From a checkpoint of a small transformer trained on Wikipedia: a variant of Adam for these matrices.
Each number is 500 + 25 x the weight over its row's rms, rounded and kept within 0 to 999. Layers, rows and columns count from 0. Numbers have three digits each. The size before them is the row's rms in percent of the matrix's.

# down: layer 6 MLP down (transposed), 320x128, rms 0.108, rows 163-197, columns 0-127
# gate: layer 6 MLP gate, 320x128, rms 0.118, rows 164-198, columns 0-127
# up: layer 6 MLP up, 320x128, rms 0.123, rows 164-198, columns 0-127
down163 108:527507492499495493498509516456491456506473468513476486491484492539490494488492469518508526512507506547505498472522476474514508538485466493474505561517518539497468463489508476520479461544542497518503498532543511513526472496520534482508480527447472502495455516496495498524500531519521532476448488553504548544489482532506510518555520457508545525462514514483473489492478521456508499482498
gate164 103:473502513484429500490502450518497530506488541510500480508505538450485470500508497486484489458482500437485497515495514470499484483529525495480541458463492470510508490472463492474485526496500498510533515506468485497498483504461510532547513494489565514483496522524484495512514540486505528494583539459502499504478460520507491508475458477507483505478469489527484502502548525466508495536479
up164 103:493486490537499522440487514473509484490513518484530448497556489522548508528496488482520545478514494500488480453481511514506482520504494482465487509503513513493481526489503466521533431485480506507508537483497518515492509499494469521470494495521552525450483486494490532528523521475532494588497508512523487508484507500523539475465488519522471502541534496524505509452445488515476531484494
down164 104:527482538504460462498521514472495501490529508520484522517480514499492501523508489520525503528491508509471509535506533495483483546475476540510506494508502474488514536590484555516503498533488503518504477483509500494514460488496520514484531512473505498445549486499493524478507475520494439459484508515492503476507497464553487518548519438457484475539478526493498525524503508508550496533533
gate165 095:457532481521458520537517507460495509517523528547519505494533526563502505484556477459482496525496520449512432491497463479559530462505500505490517477516502539488472525519523524519499520504530470512537511487492554474525509540498496509523469479496519521483515485443494520488540519492502499502505478475472526497499514511469545532498465511503488523501505472515499510504529483510486535518493
up165 104:512502508497540498501512491522472502504475495482441516467514493507532503521498514510523482496483500453485472508497523508502505511496505494486514523539526536513480484459509506504509517537557483513505529478485513532487497532484473496540472506535472464552474538477496485544493490494536506477472491484506541492477480520486490521516470527474514501529536536494445547477482561454518444482437
down165 108:507488463498480515499550505515511525477473505506493530489493505502529539509496492503522500497503469490492511512532492530525522488485522539523519487487461540465510509491438531497523482471509510482539535558472520542497541515509521514506464483488475466537501549458519497527522491497492525520453502468446510479493501533492511534452458506527492495483512499535471538539513495482540458535476
gate166 090:480520515481453504508503504498547453509492478511499539526506457470532530521497532501520479484467482517478463486469495494505488495499478506497483505492466499461494502475485565441550497503494471485537502523504498516516562515465419459530515539488538531492505482481515477541492487504498474505508503503525551483495451515490516501526508526528511537527511481516500522508500511457490515473503
up166 076:518526502538528537510511525525493507452527479483535489521468520504518455516492482520525541522485510533505503543536495496517546487497491481492484501505540510490504489490522479525502478520538525470482544510458491495489496500552481498522510539518533506523503525498521539540536516495530540451508510537471478484550508531503477445445501516489468474528495505494502485500501501562489523533529
down166 079:489493487462479476503500482506491484477457550485470527467488486458512490504527525505495498463487472530551504507479486514497554515484497495439471484465504515486490496502489500475503506491437486503546480530561493503523514475513507501474507544503525487491481496503490503483501524509488440507443566496506552493559499453509467503455490500465532495513487492507530471500509479478507483489480
gate167 096:505504500460518504497459472505506452482475506492490514532518516503499535492522477500503489470548526488480498516527487492484558453518489514482509485515481507554524496518502492490520487486469486515502479527444473471502487485512510529458497486495471533496549452545549502508493440445505504504494552509504478507500537501504452514475511508507517498531522467480521495480509458520557547516527
up167 089:524568497520567516493485458498522488499528490491490462516463494494483488497495517528513503471486502550491457472527502531515480543516518479481538510500427444503542515501470504512527523494507528514540485490483444485506480457498481485525525515517482486508478504550502454537505525499526473462510498505500466488497445504522489489516503488492465515523505506480476527524495482502512494551498
down167 089:422471516498453490540518487488516491487500491507470532481534478490527507494482488482523503503515486491543519496474466568465471510508515505506491519484528542503481518471501513496514525509477504489433508521504527519491540533476539495547466507488497512505519471470478561500518486518509518517481523525547566547494505491485491531516513484495536517466518490496527478469528469488473519493502
gate168 093:476521454470520487536502502475485486516507500540549500430493477516503477492501510520512469504488512483508498460492482486512467495508503463477523503485461549465501575500492528508512525428554508503517460504489535489488506481531499447476484519517508515494517483529501472503503469501540469501528439472530476530519532518534521544497500501535507512488500521489463509509492494502492511529479
up168 098:497531484489486506473469522486484493464492470484484512521505478514487479514498465517499467502490538537470520555495531507531533493462530482498506459520493450526512486510516495528504513485445495468479517497488463493501479512512509570537510501495494456483489474526496486507498526509526538482488506514461477490516483486547492492501566474513453489511437467463490525496452468503513443509502
down168 098:499527490458484522525503449513443496530494471541525491445507473478502467489492495462502470529475510455509509478483507516517502436513504513473501482490481551516533514481520514511478499504480497540531480480520468471488479523515471509523466485469508510487452531469504530525491477509486493522455489476465503513472533511480496539489482513462484534513540509496483483472501460524457443496481
gate169 092:426523530492508477521466460481525465507473472511474522503495512505498534497546505482478478506495537478495518485503477473530510480507486530524512534481492473510489480496514536522494519509497498510509527530525493513541523500474476473462477537451510503534563474478474528470476484487499488491501480479548512503460481458492498516506531488487539545465465456475512503574509497490514484487478
up169 099:425514500478515474535493497486518459491463477521490543472491464516519523495514516499488495489484515476509477498514495466523521448470448507545521523482510471516482535528550520532504509471490500492495523524534496514518522501468492494451487529445480480507546502464497491503509482492497491516492479470538521494466473476503518517517523505481545531468474471453475495539504474502512450459504
down169 081:512548526535485522484507507532505515502543430528502509509539534505477484526481472513513506522457501492483495504500485489492476501520501480577505500488518503515472526534527498502490502510521491498440494521454514505450470491510505512519515470489469494501517510514503485520483518541504573503556442510529453506473485509505482505519502497514458483479521471462462541519492520509495541517515
gate170 104:486494484478489480503470462478531511501504460514453516518506476502522516497554531484526520495478540487493496512533526538483517509486509534473497482499499530499545500494487506499550503556524537481450495497512497526447486508471517475453517530466518530520530452463523460508474487478446524528475514495534489449468493481508481542508472496526495505509466472486512538503500535494529489529497
up170 096:492504489474527490505505496505509475508440496519509519519539528511508472486512491491481476516504523497516514466528517478536495436487500486490506518490471510502498461521479481470553495510494522511543531465502532509490494529490440503550546540447503510484513495513510483512494477453516477531495479520570502508476456508434548522505518479537502520495502484521513478518514466456485537504494
down170 093:513480548518484543509514489529562491512531449520490519515497488509495482533456526469474502497452465505461478508487465524509423477507516502563481475463501498496520496523523509516486517505500485481492459545490489494492499506485517516555483491473514502545522492494483464481504500533527547507509496482531475514457478512460493516512499504488461469477522491484443509513520522518491477529523
gate171 091:525506491475475510510541553540505501489481467498494470559539527499534484497510516518512511505490500528448465520498524557466417523475506498490478496488503519521493529462497501510504458510534504533524525492527455547490513510511479470502467502464513507502479482513497489485503509519489447469520489543494524519515463482493479460559526524533489475524524475493467486490512487482494482497518
up171 090:510511539526537502483464500524470510469521556492502493519484494519491501487483496489435475497475508502502493488531555483506502528540510507519500492522501487490535498491462452554489519519554489514475515467431515519505510543479502505505570490513489509496470501496464460469493468501468472503482483506509436525487474487501474490488494448517467509519500516467484469483490489457508483507528
down171 094:535485548505519492491494493474522446489517529552439514478482457508504497506516515492473484474513474526538532524470486469511502451520524488491511469491511499470507494487475503489535533516494523492504490471473501512527476512436441488499507517577525523451484457490502486497485512512504480498504525500495538494511510476507486501496504548501505544525491514554536482463470464472489514484498
gate172 120:470544505529504467496502500528459507524458516522496487465533565482509504542530483532510523470484485503510511464513532536521488519525486554473506459443514506498540518463476526524510458493496536488526494492502508523502465523499493508512521539503533484484497458494494511489494492497481508548542511496474492522486486482518465483490469465480504490501508428475510467483465500495499510566511
up172 135:501510482529509539552458530543495471557489485517496512510524523489491512503520498502492481468532490518501496498492464507593504463501519511492537506504495507502490483472508477513511475448499482530514510502524504506494466505531500472459517507489492450536499461461509472497523421492488524496510461541501540545513482520505511515476528468548482521506530502516486483486502483522477465522511
down172 108:478518508454534530444496498487510525468495495499525499490498449502477490487525466516460519501456514505463489477472480480477508489482507475515441527538519543471498477519533453496480539528511452500468541462504505510492500496486517474502456490483470546490471475529502513493539555499510514482491511501508499525516519463520508506525526511554517503457509527552504500529525485485462499475498
gate173 104:480533484476483490519527520499497475556479485508495505499529526503470500508517468502515518499509461493471519501502530490515479487474498471478499464535509543479511539522536487491536499464476504517466523500460472464487487536476463470521490498507499481465504497492536469503521522527485544511526505434467517528532501490507441541473512517532568484492516486498521497512511459510444528538526
up173 110:493468468455442517533506483457514474529458474493541518527489495530522487487504506480515520445476474513484491520507495479478497501473495488504449490549524486475491460546526498512545492500458494492524482474473474461511475511446522471513539514503536492502529460473479447488488497476505494540520542507516494533488483474495484519510532519485498488492483538502448519528475520477490515506524
down173 111:466448473482509543512476515505512465483501475485529480530456487492515506474476467476551500534498449501503522513543502493523507540449483513492475472519482491524529477528529522502528445504484525536508530457518504519495513490535507492484481489462490520503510515494510502498518499487507521486514509521497466517586489505511476499503505465467487470515467550536496452519539516475466519473487
gate174 105:455494463507524544538485490518440527534466499485507549513530491493471491502493455516492569479482558456479499484498516474522489480497494545480491481458494496512522540485473467528496516534513539497531509445507487521471488485495483468456510510470497493462481478495513499486492457499442500500491492498509478511494453458527488509494525518467487509491492506514516496531452487495466494496509
up174 108:491483522472523496510509514543480508508487526489484531469510471513509469466475538513516510463518538487520453467444525479531476501504493490491491505494493494511490507518496532512500523518490503504545534470491533507459476429503492515475464496474519465493477474496491512508473508553483520555502538489494446503486460488519507557527482524523495478492481473518503499487461476491488453434530
down174 104:487529512497512536502518475506535505502467482476533530528475506503532494499438486492464496486446469476477496543513454457526445549494472503527509530500540508476489465547519504502501506533485470507522511548510505505491447488482511535488541496481522503483539508481467486483517526524524539522538499512539506503502528515483455504545500473500510536520516524485478510535491536499474510518514
gate175 104:474507497538497495499437495508437512513507481482501479468468499468490479497501524514510497485485503511486488467496522505473519530530488514472517506474498555493531498472479455503506496479488461534481461489489483498479519513552497475551512428522544539502474481464516486504530508497487516498501495534508492464510503492570485494473531505512553481539526485510520530528441498476486473515489
up175 097:504467467495510490506498499499494477472546474516494499520526515470517502491497502569511540501449520498516498489478512546448540497507471510502500504481473517455505545496478487486475508499502499505499478514523487520525511482530470495525496492493503502475484498508487467535516517501482502553495475536535513473528444503524517526475528498493506476500525455465507523512481580425563498524496
down175 095:508496478459523520484529444506519487504532486497502470501477527444481480520513474501533489493512521476533569510476516464562486488541545471531508511489498479538479487517509481467469516482496481543470538496484479484476487517466490528505484537516491492463493496477484492526507501523491528475508533479521477550498479471494488507496480522541488515577514507500522469512510464459488509476523
gate176 110:499546495498500547510529502497479503496499485494481481516532507530469471464506513508529540546514504464496486467506494473524509438488470508464507498518469525544508490483507541542553453492520522505478579471497526521474490489508502520501481482500528501485461482495545508476510498515548539509494472509466470509505500476515502502499489517523468463511499450523506524515463463480469499551515
up176 111:485453492488585447521506523487542516517479491485512494509512479502416467520490514504500482517528502449491489481492501533441508503488503533518522511509486503465524541499507447545494477492486479531478475494504472500507498499518471472490504492496450535484501494512501481477501467462506462538472493538539527467481543458509531489529502517480484485494532502523521513498495486515515470497500
down176 116:535490481488449529466523527481499484486476477491501540493477467511483500489494468466494535488502492484444507482516474537455486492481494489447476508515488495521551507507496529559505497491514533535507507521479463501491485464501500495471458488493473528568529464452476522511465486511500464518491510475490468512521508489536511535516499475509502478553469489464503509552490479458499514499536
gate177 096:473532501530488489506483493494511517555520484499509515472512466451500507507551467514513501483507460514496534471507511498548509474532505542478475532505468484470499522494514508535515482508505510488499558487524538491482490494528488521512500464504472496442533531473494549538515487508534502517501489481515505466510552501556532535498500473497509503462509447475483512511456533473539467497461
up177 102:517476479469483468489519525484529520525504475489505503515500482485530527511500466495516470454483496493507464503584464563513516498515535494496499554515438489510503531531540490511530511469494532483459514516495517522499514494475495502472488497499483517497517458495513501480465486508487486507504488507479512497536518486435522505489483475496524468459502550456516453538497513490568490500509
down177 101:504533480521452483524464507490531527546517464487487488486506502519503518495502487526510491496494503489449539518532494504483509531460525486511501472503472532486483487531503550548484522547477510524470527455479492536495509487454492491466523526495483500504495514496514475504463516518496493494533477489508456500552522507515483530526478516515474466532535524488475523542535462467568476452512
gate178 095:507535474477507508504452562491478503504465478520517497500529487470479458533474533510494519486457507507472452450515472523546474489521503543516470486513536522534518528458464455521503517481523492494488534492509503531485513529500465479492502495458478519478478531539514487524485497506471552524489499494529524499508467491503521563507516491483518501514519489500524455496506492451451490494520
up178 090:514530532487514529512497497537518479505482472523520549475489525467494470525512501489529515536499504530510490494517511484470493564533469467437468517471457523480516499481497509476524462491493479491513502503449463492500548484504524524488507491521535480451528518554508542498482527512513468511531480510472513490497490470528503528518477469476525446517439478526523486500476477478492477487503
down178 093:524500478473515479484485505471568478454495534510452477507522474528488491475498515515526485500506469500483457475481497495491515466497505508530516481504488463518475507491505575496484496492524520502505478453491513493505500482497436485499448515583504539513498455485518463507536499476504503454494480538459541510516494528517473492528509541476471526527478528517510480502511494468479517492491
gate179 104:459488472502509515555458475508498468525492519508458511527476529476484492477547507503546509513479511535511557510543488513466466524480498513479474503495488475482552479435517477510485459538471533494512542501474480487472472548491467508509519513506534489498509467543486485450510478476518487537500527510508461520493456462499483507506496496475485494490487496465537503495493526510481469475484
up179 108:483489474524492544504480489535501493494534523489497485560480519465473498510505505518514506510471544496472545557506544514479527515469514477510467491479518452492521494517458500526489492555460545494520528484521493491476488523500507513494522498528517492487494445516502519487483519520512495503503528553516456491507475465499448457497460458475434516510501539477512501510522474492516493532528
down179 108:478513460504491540520505507503477497491533503482565493526512492498510506482458467464499554533495466505471478507530494500498479518506472510548500492521532486539497522566525497474505522531513483488459480508472521533500442471507513523486480485479480498470498507466503536477462512540525526490497468560527494498521488491484500527547499490494525489500471505500500521579480521536520519479508
gate180 098:479476505474493481504463428475506483493470501535500463513536498436534476464446536492536540486526493518492519481519475491508462481515476501499470496464527496491518501499526481496432508500507497482464477476513557543507491532460502481503477534488519470522512495467471459487527523486484490508519520484484509545506529495511489514483456482503530466468488504515502469518526521513522539517489
up180 100:506532514518534546499481482496480496505503503476526504578511497462503532497486500494509538486470522501533502490546490551493471521503492500503455541493472479493518528533509493546486513467484489473450471478529505533500477480477505483465499469477465514488540508521476475518455526493468509529500478504482497506546480501536506518514495498484507478505512459466495552499502536476537459565506
down180 100:508534538500509519494499451465529505462507503469491551489534475472509506529513508487524516483499515452535486507514480459528457489539483479528490518506516530501490511472475498464502490506498492534461478517460529474504497482469481516495464495489484494465506476505508468518502457494474560518561474450542494511511476499460435478514465475515521527502485486522466470515509519497506483499546
gate181 087:495547495474502443480473527460505501531525540478486505471486447518516538476491514453517487521501506505507482477497482454511483527515482531511492529486509463494503524503505492476502533495521463490525469486484487506528536486445508468465501500434478475501545492478462496483475514515504441512482482527517507477461504470499512535558475493450488493503485485507465506552486502485495471486476
up181 082:468507468525514524531536496513503491479485448510498498556509526470501491495516505525555497529452516513501529531520495526504532496480511520472544462500460496494460509523485491503518446507488533501456501468495497480463485457501528460490540475553511531479496472471543485525527522527525537489542525493536496496530470499513499461506508514508503544482522497522510524456484500546502500505483
down181 080:519466505492548501498496516501422495501482563487510490488457491491505504505496506532491485462543494555505497498490533517485539480491499479480495491528508498498512487457498467485492501502495495486536494496557495495522511511481558498485517497474505483519499504487498544486489494506495430512398542524507549480530511504499501499442508501461497503527478522516537483502499490527498504483473
gate182 098:473500507525464467511497498472436523506490553506442485512494503488487516518530497550499503536497548483489505519521532495461553480499523494478499476484511524574563499452463486476491507505504506518458484483521460488477506485506503471475495491528495470520492484529500499471496533452478509481515521496475456475536541490555494487449499504519502485516478488499494492480521499500504473511525
up182 097:483481545496530514470551519521524551481533490489517538467497478487481488510515484474505496510509493517497519532503538455466536476509485482458513478496489489534533508498479460451455500524488516490451471493501451475469480500520532523477516527537476476523500510525502492457520495471516521488518500492480496480506519484505513480427500509549510531535502503496459563472491483500504492533528
down182 098:525530466463493498513498492513485486488500444506502507511512505549549482485490522459527525490512434469491479494490536508499496511496476481568509508538512503436475482511483515508511493441492498487540536486521497504470555525442474507497499474529540476484532512461497490513489493540513483515512496491495490476476456520480493513525500513489460525470517538503529495520514482511455518492461
gate183 092:500497462482546492494489496519488469538466506523528510499511502448501508549485475505488487482457497484494474514487524501495518521469535516508485508452448463459475528492520485521499493478499524511515526454543508507463535452514493459488508532492511518443515472496455496472501509469466482514521466467520507536555519491524543508491456496492488512469477484520508479522451511505468500485464
up183 095:494484524507520480513475503503533439468531541500541516486460506515502469503493475454467484496520527523489546516502481462485496500514484495462475527475489533475531517484541499472503454505466530466522506485514453477480478512495524490545492494511513519495525467490506532481513427502518477519470479500521504569496493503519492485494468541511520511509480498503553460483495513523464529497543
down183 091:501523471493470498486480527463498512514487478470491502562528505535505517502487509509514530505516488467495473494516535492522506490537480500543535485503534505497482502507490498495520487515543456520458480587508542513504510526495444495488531483477460507499513510520465493542513482496503528486536432518513503514483475519505527510600512496526488477499481486497462524495486503506498531486479
gate184 105:486504505464494495562486467568455517500490488526517495517516513496508497527513448523511511499482549458521488505502472513494526480479467540461500483464472500491502541466470459498488477508526479494493506461502515476472466500501488547457532468492518486452490513506488520514544496499521507522554511517489456509515468533515468487516537514512459472499498526485464521520488475474531530527492
up184 101:496477515479477533522497472543487516479506501496548528505499510509478499541487552497487513529491515499539487486523559506495547498530507521533465495430511477502521524509492464499491523532500473516502490474461501473496480490497520571452507477462547497476523485468503543502477519483481517502528543497491479501508505530489457497513533458480473468509490466549478487514480487480507546485515
down184 100:485523535471517518474478495486491522501485527511541463490476501510507515487520527436508500480465489511482503481505491513495468520528452505501505539488507556444484457519513534486493514544494465493513496494511515490491466535484492522480495514471512505502519431487459510520518490479530465498519492499497499532528571497518447462534500530471497525493505483440531511507545508512501515470470
gate185 096:526513505508572466476531488441498486530505495534527487511522516546513495514512483530492524522460507513478500476545493494512449493529502528491530491495466540514502501507477460541502484484501525484486529492518481536496460493507515464506522504473514490503488461467536473520488473487454481463526492499520528510517519472479557525523486486501457531496500472531518486521526531513476435528515
up185 092:494484509496510507475508508466484553503557537499550523511481482447527509510484436524508500485512513507446504493484541536507522503494493491498488500499526533495491510523501496483495557469480486477495518513476467485490496512457531572505488491491453487464494518499447495512507514523458455513524482524486515490507544506456490462488530498506511557530471526480468498468500490526475479493506
down185 097:511488494508443511513481477487518504501516548497512506550483456482541517494473466514556471487547505466493497531516552459508558466478518515490539493492453488508479519519508524487493497509536552515487495480458523507502477493477481501503478529570507496487500502499478523513492530490539507507529476536468487472504526505490490474485476457489463479470470499493501514511481567512507483512519
gate186 108:484485522526471545502483507523486476501464449517517501539483513474492500487513462498523539479501577506463502521512520495525525499504509552477497499516446491512515477485508465486501507515510463486501548442504490502418468553488478498502495470518464507501491548524495512498548473541473531477502500536493501520501488495492529534487492500496478485503450509484517493509474484499491455496530
up186 116:517477538490529454462522506487532521513467534504533523476525495525562552490501492486480489487492493509482504509501508516515505453487505549490506518523528514464501531499515522483503488489467499494470499526519472460494536480502488515521459538547463518459508484456511477502459486504518471505499538478488550522449519489484507526494496540502478506476517470507551522485442512513527481544509
down186 109:477531517455493498487473473537477522513462524529507503532518461506507502530529488478481528502494564506480500546465514513498517510544510503485456513481544507509507526484536458516502528485502513504512480474495493454452470531503486480535515504503463522482465470501495487459476446489450491491460485485504528504423520495513499510489511513476484508482533515484559492496473497526508482516473
gate187 109:490508527541493559532495450456478516519479495492501490526567542453476500543481480497547521476495509490517482487511497503525502498518490499450529513503507486515484551489512508531479501473498493515502522481498518501479498484540469467467546542535491521483498498499524496450515464479486524498477497515482502497477452513461499534453507478536482507480575483519540525496497497495497528502512
up187 096:479465488463477512546463480454495465471503500528480475525521452564503542473493465510513542494514477504525479536531487518498518531489461487531475469475501488521534500527501517465512516464531512487507494507511525540473472533494496488461506514451459510502519490535521466484543485495484483493493476516497506494482534508497535519509536502507491458481486483525468515529530473530508544461477
down187 100:544490455563522487492507503493490511500550563544474503550516521473512536481486504509495529495510520469479543454515506481490505530478510467535484557540489501467522519455500474486466497564500499530511498476489486494505518500525488508472511477526511475529512500458473526485522509471492484463484512477472510491512542519492467478466477500482460520550516504476508474511505532520482494502514
gate188 099:459537524494495492507484451495500496488432491501480507470500509465487537464547501541521486492492492490509527490483458459510505505492473494477485547553458503494537508487482518456491507456484515536503513447514549481493486482518511481489475498532454489516484545490497460473536491493542503498540474485447520524485483463540479494503451520494529478514510483506500488499519487539494487503517
up188 100:464498529499471544486465496489505491482512491477525525464519484513521534495514500513523500508502483532490492516487464478484522496536471507486499484469511512511493430485455527469492563495498510536535518526533528509468473481512490473486444532497482502492508568517489502511473532547520492517478478489523511495427472465503479526500495500497516501497486428507520458503484505509506473461530
down188 103:520512566499507482511519485480441474536535504476516498476507483502499503526482508503460500460501505541546485472530525472493489453542468498527502490477535501505475561507499504485493555505485477504490512533542493544535477473470522541500519478479498528489496498509493505506438503529486449489466493484534528472530508536508507526521492526518499501471522495516491444534475479494488499472498
gate189 094:498485504473534511557498466461516466549471482472463516512495515467493549449530521466510520467516486480463470499512486475539521527508511507498472482504525519484492518457506556496508485503504492545508540526510475534509477522525481509517528520469501490468523489502496498502492526511529490496475559511499507485485518504487498526482497445446506467512448478468518553522531482507498468513475
up189 081:504446498481558501519524519461527487513503508503433477545485500496552503462490531472544509506498510477453496524484530532517490517505505484544457470518537526525475510486491536494505535462479515522506513519484485488535522498531510483518517527464488495493536485510513480472482501503482458470452540496538533477464491515496499485527542480494486486501505519471484548550513514522507492523489
down189 086:444522505505486497501516494499557527509506422496519501515567507520512501478487491430516503513491512476488497483507504501517474479518503495536494498479514525491473522536511540502497506514487500506487489526438501497458494506529453519513490496483507505490525483518502488524492531535526545498542455485490461537471483499516503493518472474557499467444514518461457528520511519490517542515500
gate190 102:490505470504526481469544484502497509513445512541539528514501512512494424451510493496506499517534498495473536495511465512503492482462459518494505524504507509485519452530481513535495472514486514496500478462440530486515523508487497475548494524501511505515476524545486496528509450489493506514511489451468522563499439460535510467486483499524509507497531491472474488508470537503484509505531
up190 095:494533452501517482562490518500525511486520528485484502540479521489512506497527508525485499520498508477569462485476497524478558524490482503489513510507432503466497496519478489491510482525519506504514509539476513505499511543533480468508496460549501494505510530513492517554534518525546493486511436476501414502525503481474467533477493499502472508512522509474518492496539487522489489512517
down190 099:530487546506523494502536471490494516546528477497488486512537487495480478463504499466453516512511542523497498479524474511470490473528521515466546485503478519530493503513501498510527547481529496486477488484537513517470489495504493487530507487497484494506492472493549528532442513511476489471441488531478499510475543520539499438484455511494473464482476496513484505510502466544557551506468
gate191 120:441527492464473507482468486453510492488523517511475487526486523534521492479498478506525548505475554516441540521535546463502525515470465534506526461521502498513576478507476527494510513508502507505507487492498511476506492519504508475478484505498543483505488458488499447488529514499503540450497501467498468484481503481518489476471500492508505483508464517502470534527534498468450457497494
up191 122:514491527543488539515540484464502497470511484524479499491489498476517500482481520489539500481508502512542501474511496518499519499479528504519416496474514479488501468517481501501513502509495471507500516468501491455480503504481485496433531476490497498554469490518492498494519485447479536509474519501484461514506497533444502536515496451501449515546488463515492456504498474518566462517546
down191 115:475437490542495510472521494500511506510480528457490505539515499479461490489507501501481478489470508494494531504511492525516502522488498496452489482488495463505490515473494533479519504462547476468536532533516483559510517519501491525498518506454500522507527500535547521564473524517553497469486507515563525469496486525544519530515539483488480505506502464456496474494498508470501513447468
gate192 101:486533502490493481468507518453509468475492493507508438544539500523520508461501483519520502444494505487485519463541480486484482481523477495486466527490440472522493534509542498498524515479490501533485500481510529522500439535497478438525458515507506511525519497521494469502489485450485473526513434520495529522484480491490470502508496450523466518481507472482521503534518488464489499520525
up192 099:486511481501477501477477498489497475527508510505497526508442471518530508513487493519553504515495476475504490465516506529502475526544496477484475496458495509472490539503470519512502533526483556506516521528479484457520527490511511512463468491489472530502542498515484520493475544478443494514524552400523526495512492510499514500484483502499556535496471492488495537503534513495513558488517
down192 097:542500477529536486530544545490542511457518548511534480515495492504503511506483439476475519519473462569509537559521485506514503501482520462502536472521492476469504486481469523541497462484514480497503499500516532501469517464502499473478498478505490536491507542534493505477503464526506481523488514522505442504493522507537550488524508472508481509516472497477504516486461517519533484480481
gate193 100:470509542521548489486483548511507510510494479527503467529518533493507500486528496509513503566453536459495506505511495490493554537529510519494502432516478499479498474471494511529488537538529522522500529479503464503526516523539497478504470465505545497502490501506454504519492548478517543501574523494489478510516488510501467514517482489486457524494492468521473504490561521496511487511501
up193 102:516483524555502462486518523553505505491488531477482504479504538486508481481489529484511518547532501475505503501546512481506514482488499537483484504493526472482449478485474561516498495530535518481512479495491486517514474496516498525501468482494524539517486520501439495528476525552504512559474506498477480505538471504531543490530480518502498496494504492503513410485505505449462522506472
down193 104:507531504482509521529525530484543475494486502523471516526485456489481513502476480463516546480527462533525509527461435505538452458469465500491521520491522495486487452520501530494532497469482456501485479481469495462501509491487483457466549531524508493532509468514540479510533494471501479538449530503502526525500493514503505510486543507499488545525476480509534491499501521479494515503537
gate194 099:499522488490520510469506489529505504461470532512485474519517576503513452486477508483488512514519475511522540487566492496504512525527489537479492472485488517506528494488498501482524502448515513457503511464517515501511515500510466481497492543459501551483495485519464447546483508494528486548515503484487524536477469442511489526512481489486477462491524467516529479467456525501453503531511
up194 096:529490506537466529512517501492494481504501491503487537538527532509544516481518494456487512435519498501540526507508480482503472492526509450447499575549514521544504499494521440475524519472514454501507520544461492502516516502483493478515510465521509500486510445540512500517494498534556496510488485470483530522473535495467490483486526508494515521523529512521533486472510497494484483493472
down194 102:455479491476539522477484474475499506460485483484510507516448497496493508481483490503542506484457514474481449497465519497478506500495510518513512563544487500480515489537514550489500524521515512520529490533501484505481536526502519455535493483542444521504519524496438475509516495521506534463551504520521493469517474508484465495517490496539467517493536516544458506517516475461463489489515
gate195 096:450492474506473533486441474483507485537498457500561503475514529475541486508495505482542513532497506505517512458518503487495514440519476523511513480539508449474449475487511541478509511531519481457494498480534498461486515505466461490526459483503551538487545496518486464544511518479486490527498442472485503498486499498505543509501503500505512539490497486491510509488484498539508474511494
up195 086:482508533521520472540487496503485519514506450486486493472494497536466479529529483511522471488492502530546502491529497524488531467512534501503457487456516521495528538529512488528480479493467487533509521507492457512495465477558501469504541531481498499503492432517520524457505448531514484507467469486520546500494518512513506532497524492473501520505520468502457475576506514475534511496507
down195 100:518503492520522477512506459544483530524509533482512538427533550476478503538510496512454462499468473514513496458477492484512462503474476478484461486466543515529539493488489466455529501507468493506500507490521531494442476489549523534519522521518489508491509485504508521505544494522535509527470518506536494516506495516513505502487524516462506515493497506554492477514530518472504481543454
gate196 087:497517466491449520511493510492526506508481505490562487484499496475514525511521467479522497470512534503483479500508506540536464456514481494496455485539450528493511531514525523510484542461489538501494534483487469509505512486484451478470501482518500488502500537498449493531494516478505509561486440491516500482471527473523534518527506479486506493460529483479465501538567472492502514468477
up196 088:513495475492519496514515507507512504500477551497512498526474477455533489461496563483554516484479499485518529496491535485435501474533478482505457535490485483511500496487527516468513476502489530485497514496451508509515499498489507506540540526495476499564502475503523518488490491516558515514517542454518485478479500533548505534500460452510538505504508465482485524527533514449520523506472
down196 090:482506511535474499494496511489544489495521450512492474497531496484510507477488528453501504520541491449496523478506456510521438493517515510544517501479457503513468493482542504487502483458493499508490474488453490495499481546533458483479477521509471482535548475500548509515511500517463544511552494474452485498494493536518487521519520507584475515481497486519507515521531494483480530491510
gate197 091:482479456518465470529500499470505526497502474501508498491508515547487494494505485485507477493541463454490534470542496533519511497504484543519470468544521550473557492462505493514516446513460492500529497480516489470537481554512458502521472558498496516476479487515514492545521475483513502496486507510525523477489517502491459489531517550527506457502477485537489482459528479519479479483498
up197 093:490452529497530511495520496499513525489510544477469501484473472474467515478490471543492471523496520538473487550460500474486518513516516520514544493485489491420482482497495488506527534476521505496494525490511468525463516519500504503554522514532513541521509585501464499491488523507450505546499503539479474476456492525484520478490484505509483536516494507481521512515508489500522556518518
down197 089:553471531480515487490467520493537508459500520524496515479497528481497491518537533527449516490506527510506521491521466465491484505469473503486489468511457533513509502469490489485496526537505491479481477512508534445512511488498500478510477507541523531513510495532551504496529492442482468483522491578471529549506509489503522487430512492494517504509492530526547515548515482515508484498532
gate198 096:448529509513512505504504476470514435509506483491479518435529519530496459466499509518565524466535484529499513525537479484508480501518469512456486534505482481497488493485548533498470489482493515499485476499493511515481503523467524442478519497498495522494531486483528505461518484490489474506503507467514507592482510494512509468481475537480502493473493503537526518526506465535501482543514
up198 093:463490489464486458484500489512481524513440482504516468495486489461504539476491504476457493547486459489495446496477491469524498523483544493511502453516509468496512541533454510501489506476496505486499504522538544462493535478518489480466504536498418521507485503490446477499531493525470518485496518489482524500531562495498488478490497471498509525523451542521509498484502516495503513479473